Weights of a small transformer language model.
Architecture: LayerNorm before each block, learned positions, biases on query, key and value.
Training: 933M tokens, 3560 steps.
Each number is 128 + 24 x the weight over its row's rms, rounded and kept within 0 to 255. Layers, rows and columns count from 0. Numbers have three digits each. The size before them is the row's rms in percent of the matrix's.

# layer 2 MLP down (transposed), 1536x384, rms 0.149, rows 290-323, columns 96-191
091:137103183092119137106138102144145107134110144127156170155129104151157160145160135110143129129111142141157124104132129105125153126115126113117141136108147106137107141168093152131139114103131141142111142133083135184125125118120139131099159121133162092152122146087139129157153116122167145124
083:125114116144135139105115092160118056098145112183108151111156123127138113153113150133117100137110145141086148086124138125124123143138163081098126125120109119132145095109174135147139110129137118180126151110158124087121102103148103134174141138089098135137121118147129107152101113116108122104
110:120104119119133112076145117146130171163127117118116111098143122152114103146141104128152140171145158135115142119162117135155097152110133179164142086104119110150138100124105103129143138092096129141085053127170124119098154168136135150108136129142134150137143120116083110133112099125072126163
114:127121125114175128124135101129140139136119113115104171124135104092167162158099118114125115119156163123121146106082156143170129166141149172122138123110125118145165136086143084108106116099135116183119113156129139183149105165113126119156121130135126137122073096135116146081128083161142122107
094:115112108144134143142132119115138157153106154134124112161138125118131122106174101146134157122166136135098131140153147144110134163095159144122071116143145111117138163092124129118131125097149148120113165139145124147124118165155099114132141110110152110144151118142112066134161134136120122112
093:128149124129149095159153139122114168127154153096114120134131099110135095072153108136110097157118120116153149151137106119167148114129140127148089085102128151078107141144114146152136135108139121196152098129092115135137154155084127128141149121116142143143161093157119099150137129138137178118
102:138132139120136099115126145130125140153155127116149132105138124102166128122085086147136096161123128148162165163137110138120141087113175107118183149146111118134140132114138132099131144153133110153132108112130146152132077147146086140124128196133143118125163148113159184116129148097111128121
093:128120116113148138147131141171128175175140166128181158152099134149158105145146119114114136089138150137147113163115124106094156156148122141148071168100163126157145138106109154147144099171138122146143141133097099126114140161133079132168122095181144150113139117126158081097133130132115141129
092:133132133121130102121101128131132152115154140120147138137149108118119119137149154081138104106121133138110130153141149132122161105116139119137109151102198108121134116127191097178133109128130132112136133150162137128074129132071157144159155125111125136135125113127108131132122170133126141127
099:125126089097099146144111087176082138154138168133101120115121134137126110097135134146093130128133126087100167114150135149120114147153116170113160123125124096163140139174169137085130121159151168113141127142098102121122112151108133147153158142148092175201136148087113123159154120146181144157
100:135133135097081142124156156111109097126185102147127107083134106126143093142108132160144120172126145071113149128120130139150132105111092137143143136175116128109103117164141127108092181151123145151113090156165100134118108125102129114146153107123099145136120128115096096148115151142103119151
092:121110127111156122141078162114115118140152123130115099155145109136116150123144140134088131126143092106149179119116145125173134093153158124109127148165143115096128073118084126133115111132143150121138125111144130139176172154108124149073117128137134130143118091129133150076104120151104126129
086:121169118107105126162106125124176101131085140132097123084135093130108158122145128183100123075135111130124131064127104078110142143165152158137123147130115084130136130103152078191142124161083105124138139150118135121129088128121119124093150128142110128101155079155118118137133086153146088170
128:143128075113151163116100105109103072161110097149131152107119104124121110152163142105128148155111137154110139114137133118117144117109142155074095108146166108118161133160108154129148161107143088114131079083093108125162088105139143117162150163153098135115135092127148137099103084137123163154
109:135137124108118097108136112121186122151119115129100097119087141100126168132121137135087146102136106069159147119112138104115148133157135138156124160106145114120138086072148130162142163124091118117121128109160134105147100138114117130097154069150139130143177114129106143127166129103162134160
074:159129154091103162091129109129147152182136106151091093094095116101130122079126128138130170182142137102115096079130134163140142134141116109144143129153129115088131118112111131130106131145116141147164119141132082125114125121130105148118109150079153146138100132125097129132121156104162144136
104:131156113118148164106150170132147135126141118148138132117190106103146116166132146162095119074103080156110094107146164137141145098086152162150132150127137134151163127111115124179106143136125139125125153132128109179139195155137130148153163096097116092092104088113143105129144183122178166155
095:111135120140113139141145112097165140134163105095128141097109101149117115089162144076109167126134191144106128108106125153163153096120060142158123122128143124123175139128144151142132113109119086113124137148116143096110100120137158161149119095123117107117115113095118092124123099104112149100
101:143087141144146146106139124157120105136062127109140196107139105133137111116105146092165140134083112115120116107110154136110162137130085117052132140083113121135137135140145155158106150131170162119191114133135147154120121113079088132151147128123125153180131146156133111155146114118159114170
092:126134166158079151140126125117125154154110146123148076148138081125120139176121168102125160096149145144147131125129106120196115112100134164094135152121140121089135085105130119115148085137146156121112104142137130112098090092133128108122153129128107136106169141148124128125126189149106125157
085:124101145167138148078117170098072099108127112142126161089112118162105115142069135139159157179130150139142140078150117147142086097089138126113088171131141140138151138122143156122082107131140093146112173145107152146121146127112124111128116126124115138103113154128127153117146111132174116111
083:129121170162133125125118176120127116078137071145102133148135101143128111118090124178126110132181156132116121095111121102138112100101135119125158118165139142137109105142088127127159149121135112123113137130118124166105111121126114146112134148157140152162123119116088132133145048141144137104
105:126116102176149113101097129134107129144162168133138152132156108081128127124135133094139141145119145150097133111107121159082110123147108074132136128132121126142161146143113110100140118105094108093092145125121135117145143111113129126147091097131110109119088126127127143125111125119102110122
095:107186165137109176091148090155111138164214143129108125110149113122128135132120130106167153082128138105109118127109138135115094142094130086157156112111133099094090133134170123083068126151121174116100144132121103131138092116071129148131166090141127064129104128112190134108098133124107112083
098:159127120166146134100088090113149140134114105110161144128097172130155129125145164098061167124155062135118159124155136128156183144130149111093100135095081114167160122116123116088142163118119112147120149085153125129153127108115109157170137130137088116141059145100141128131178182118133164087
085:129138101124099162103092130073099110108116112137138146090134149124170129147154116107120118130099125145077117147140124129097115144130113104125141135138114134117161140118157145125128118142094101120150154152144119170105150151146123071129136173139095131141127187128138144109126178159162123131
103:116111114098112118126127126178154161168102088075099116109119151126160093141172154111091133154133111150113162092082153101126127107096138160101141143122118143148115102110085108106122142108132147115106109139145109167132112129133093122058109147141142126190084158143163135150129106119129113089
092:113123098141107112165058131116115142127056118117144163116122110172123151148147094133163126115138124135134177129108125126110159105101111159110103119105159133142146137141120091161149126120144103131142130115124156151125187163121133144141145152143165149136153147138129182139125071119147174130
098:174145142087144141151178108122110113117159109126149165109092133133106093120177109103090169135097166129176149132150076116111129068121120159159158144112128154157125152096141120105135094134152137101144174135127141092087133112145127133116100112085146164165157129152158126124133114134118124136
095:126077142139136135105124118112143101133109114130139113109116153097119092103146093128132113151122139130122144113147127145131181128131143112151095112103144150131130108148175142115106139148116144136112057154164125106131107087126131153117142108143123100155112155164138111127123134134113140096
091:123135117115082142132121149093081142124140139145123096132145097135155133094099158140145162109103156151122075097135135148095108111129097128128159108092126155154142111119149153105149131144119100117159132144112099118117122102136162107135101106148107172175122113127154131174133098072084128149
105:161127081144097108129125133121133106108118104115122154131120118158105130132099157152088147140133155149168154090113120144159095167149127150150138101130104132127107151154118120134102114179138103136148113163116125124117122154123134089128106155094081143147126139106101099139119138144117130119
094:135150135132114099156090136177129132114095094096149156131136140125125109122131112138137095152101097084116100165126169171141093118143106113134150102167152136112076133103077142157127094110145113108142144106122114131149055120123132096151129109115148156135156158119160095162174104102125160084
099:155069135145124140096139157174140120119125154145146094123129120136112136135092153114098109126121110155119177116131087167130130134118091103134103158129156114117137128152138162128103105124078155118169107094120152139144070108142118149199122132110158159125135106155151128143201149162140172161
# layer 2 MLP up, 1536x384, rms 0.186, rows 291-324, columns 96-191
073:112098144154121122124151140159118150136107135138138117152129128184053153136147087134121122121111103137144156131134131130132110092112099147133121059122084162130154157152110151126113103120117115121140096120154095177105111140086145113121145158111119126085152160126143154093095116169118151127
111:145159099150119135129102109138120161103127137130121135115084153157070149183142124155118111152178142100112140140138118171135104156119139107126146149112153102064118081134120117122120121142191111149139118145120177152145120143133147101148109132123094117096164107175137139106129144153164081096
111:103156108135096136120166121124127106158133160107179110082099092125124180187120100132146141089127086172156108109150116153147134140119141161115181103135112154122111105162092150134116103085128099145131143094158162101122171137118139113111108131069115156110161124148103109139141158137123127097
105:082124108120166140136127057115135126118127151111131142037166168135120133161116138112130124134146088124117129139123148126133114164143110092136108186102163146127114130174130124102120140127119144110150119127162132145157135112130087127130132111139162167138178115110158124120170110134131125143
099:167102121183124087123153150135087157064155136119099125157108162188133165158160148137107102160122102114126098123127099106123137131155093125099097109137136140129141110112140172147152127157125124114154107117131136098101169140131105131119140154106142129120141128146126107099090112116144141172
097:157135130155098153123095128092144113141149132123127108153132141131187146115131142128162118130117108135148137176145156095145147155127172110106133105103147113118127142139126127173114163110088102140144149151156100121110142135150116094117168111160131112118157100104113128110111181106112120105
101:172102128132135128142143150128103133113136109145137130130127102148110114127128142105127119109093094154123138146080129153113122162134111102153187141120142193103118119118129147139105118152103163137131151140107165149116112109116128083070154106137121117109118139159131129146123120128112118134
099:150173138118129213143140129132164113140142132135084085128162154167179092146164107172134129123116147136135142134114148107109143090111154110118118096096151203131134162139176117140138140113129124141137117149145129141118139168079167060123141130144169142116137111120181145093136159100130134152
101:124155099127115131123122141125124160140132148155111103126123132095164096165119149099093114104140162136129104121160115116103098148101177118144117131183110128141116096116148082108136144141128127120140114104114093154142134134120117098106190114165107129155132173147102147119145131102126099153
100:083140119110095138148152131140169151112132174146137129171106109131131100181067139069111149184180113172131068142151103166154156128146123135135109154179127118146135133102136109140112139147090132147108115116110117162104105143181122100151119098131140142105137122148111166130136155154136131160
101:146163127087110135141114089111144142160188138072077138143123108115114103147171140147166093148116122110141144101120135099076121160136119108119121179134112177163132151175143123115126104115132174153120120118119128126123116137163131124136110133110106174135150151090128117128116096167138140107
086:131129140149146146140138137105120115088167134180150140090161119129152137117119120100139140133117126104107093157092110099142134137130117136114127110134144097112105118089099121123142129104113161127148121121121146129103108134122118093163139062128115125150150116126129097111145166123094115092
115:130150158118168113106142135107094123149123111137127149125111104099146158127101163141132103121148137170128188145142124131144161129164123135117161160118156106177137138135108125164153091144120091079163132155137087117143114136140145068123149137161158094128121075125186120111106113113123122142
088:092151148121148093102149125087121125127114141166075109116156147129155165123115160103129107133146132106150127145124157117121158156166107105194133145133122134108141137137111132170138090122115125110142158142104124141152125107121140095154132120151148116128105091097125093174145116104138125158
090:146147111122125120150110199110143093125143119133107131137140116140106129141163172086117151105164108102121144173125095134137147120121156150158130137050118170091148146129113143121119144162114146085072090167164163114105101101110146119125173124103149067105091109137163118103135151187172158116
097:105106100142138163120115098108138091138137126116112128165117139155098136130130119131150119113147136135101103139132165144120124126123095122097127121145105125150122148164168109135099144138126080116093147111130131105135111138160124133081111118123135135151185092136136133102121139125119112101
112:141122159142152133134154147143184100177131137147093108127112132130092111171128104125125148137152115146158146170224127123091097156110156118134088138096144153144148137115176135132123135161088127163155135081138175113142091117121172104156131138123195112115113100194178093108143145133146131159
107:113124111143137115173135089080124128119135165126101104161130130182136139147141127137096111136157134116137087151134094093129113133162128120115120157144122135137124109157078125149120147121064121146095115149128163132125111131105144211099156128166099097103121125136128143091120121123125121100
095:132123134123160136160127133103123120126168153123148129118136143084169162115096102105135153120083092132106126156143152122115138137159160126139125067157105107121128125136110183155128155112172116098122132124135129134107080148118087114112143139165151192112165111143099160148133162165119149126
078:127121065119097126152147114131173146138122141158174122161155127129139155122171136174119180105117119080065122105179188119097129120156143100144135127131103138157117104139142159157133107130132173161122121147120069174116133124135117133072101124152156127108194104100086112123103121115116112148
079:111107098121124146107132138127106083107103141113126123065169156114122156168163143093139102173085093106129130145155085117121107133149101159166097122110115111102173167123137135126082134145082154142097134096121091102138071142167113106101105181088184106112136152127168124100121170118138140157
117:084113154148123110146146138128133130109113145122142135107186103109171115141148086130084172153149128140110134149145141131110117173141146124127154152139150100157154153155124135102162116088130098113147133117108099101145105106120138126093074115111135180122114105145078163117116127164170119121
102:158137151124084126109141131151111140124123081102103147168163133107120130137117085107123172096120139131124132118096122116136166150125125136156141140131112110111105158146135112130158107170099152114161119134118124130128118151098161143171143146106112159140084137125145128152137126141139146073
104:153133076107142134166119144150095154119125114103111123135163173094129159142155137108119132141135124120098121149132120133112154122133124124142097128127105120147120111110067141133087156096087132129126130131134146055145115125123132077175140083147133098093130143147106069139112106122133153112
087:128128133134116130179110088160144145145148169094135138140130133112157121111131144126121120126119128122164186136125129140136109123109148155095102149133137129139108081138109092137145130135098184102137127125093111105139147140117124106101132160101151126119098148123097123069150114126150100086
105:096138141109130103110178144147127128109118123121116135116102112139132155163109119136132113168144098153153139102129150135161124112115128120092138109114092172138168101103073115098174119135118145080142134098064108147115152144123140116094084096147170144139130122179130118103121156131111139117
096:144143137127108139087127134111152102127147107110123115143119124084153082128097110140130124146154107162126113143158156152126164139126146167113105137103120089096124171113122126119151096086096125090100093134085127147130090104135109130139144141135147095143101095138147114151190156113101125121
094:122143123100141110149112144129098154143187199147103141119111130126133092171129138104128149155151061096120133079168114108159121119102152091125122171127105159164146093118128126091145112133153131094112138097137090188149143166101169129145140151135123124139161137171179135124104130140085126125
101:107140100139093149114123166151175201107115097120156133158117123134121102134176104158117151105089130156169146139130157102116181124185104095091142134131120098080117085140170134145132130148126122124150098134153113090153128139163099119133118162125141113115132109102147097122112137083125145153
079:135079124154141123104152134135196127182116095128082152148092119120133134142119090143131145130161125117103120110137129122177155151123212126118116166152120094139108119151089115136104128113154157158107108167141106097156127143113094119130148138132181138122147162143141171117138095161157132120
090:123121107133092114171114162076142117109124106115107133190093126116118123142085117107094135110166157157139091171121122145155162157116109139134146139114151116137131118109114112104108128087110129149152161151096132145148101102097140101174099133111091187163117099119112146174090120103137143124
095:113133094145137114138106132084115143137159111151120103149151122147130166157124160116139112159174153112167167136124143145126225134169127135093135133085143151170134141190152137152127161142105154089184131113123130103135157150139137148097121124127131112109112126146105179098148141177113116148
095:177124132115156119111123138112144130158147135134123148110140130146135159092121090132142096110112142110111157099089146119125145199162142121112147127123122153124096131143152124124108136144160152134089084111119154119137169139116136114117075118120113107129100145180130134069068136161164100153
102:119108129143109143172147123101126118149150121103164148120166076153143090088098120114112129126143128143188135127132136103114144130149096128108137174146109150112133052124146067050072131118142109127147128155118136142137105156148107120147119124110140172132182136113099158120110141115156121116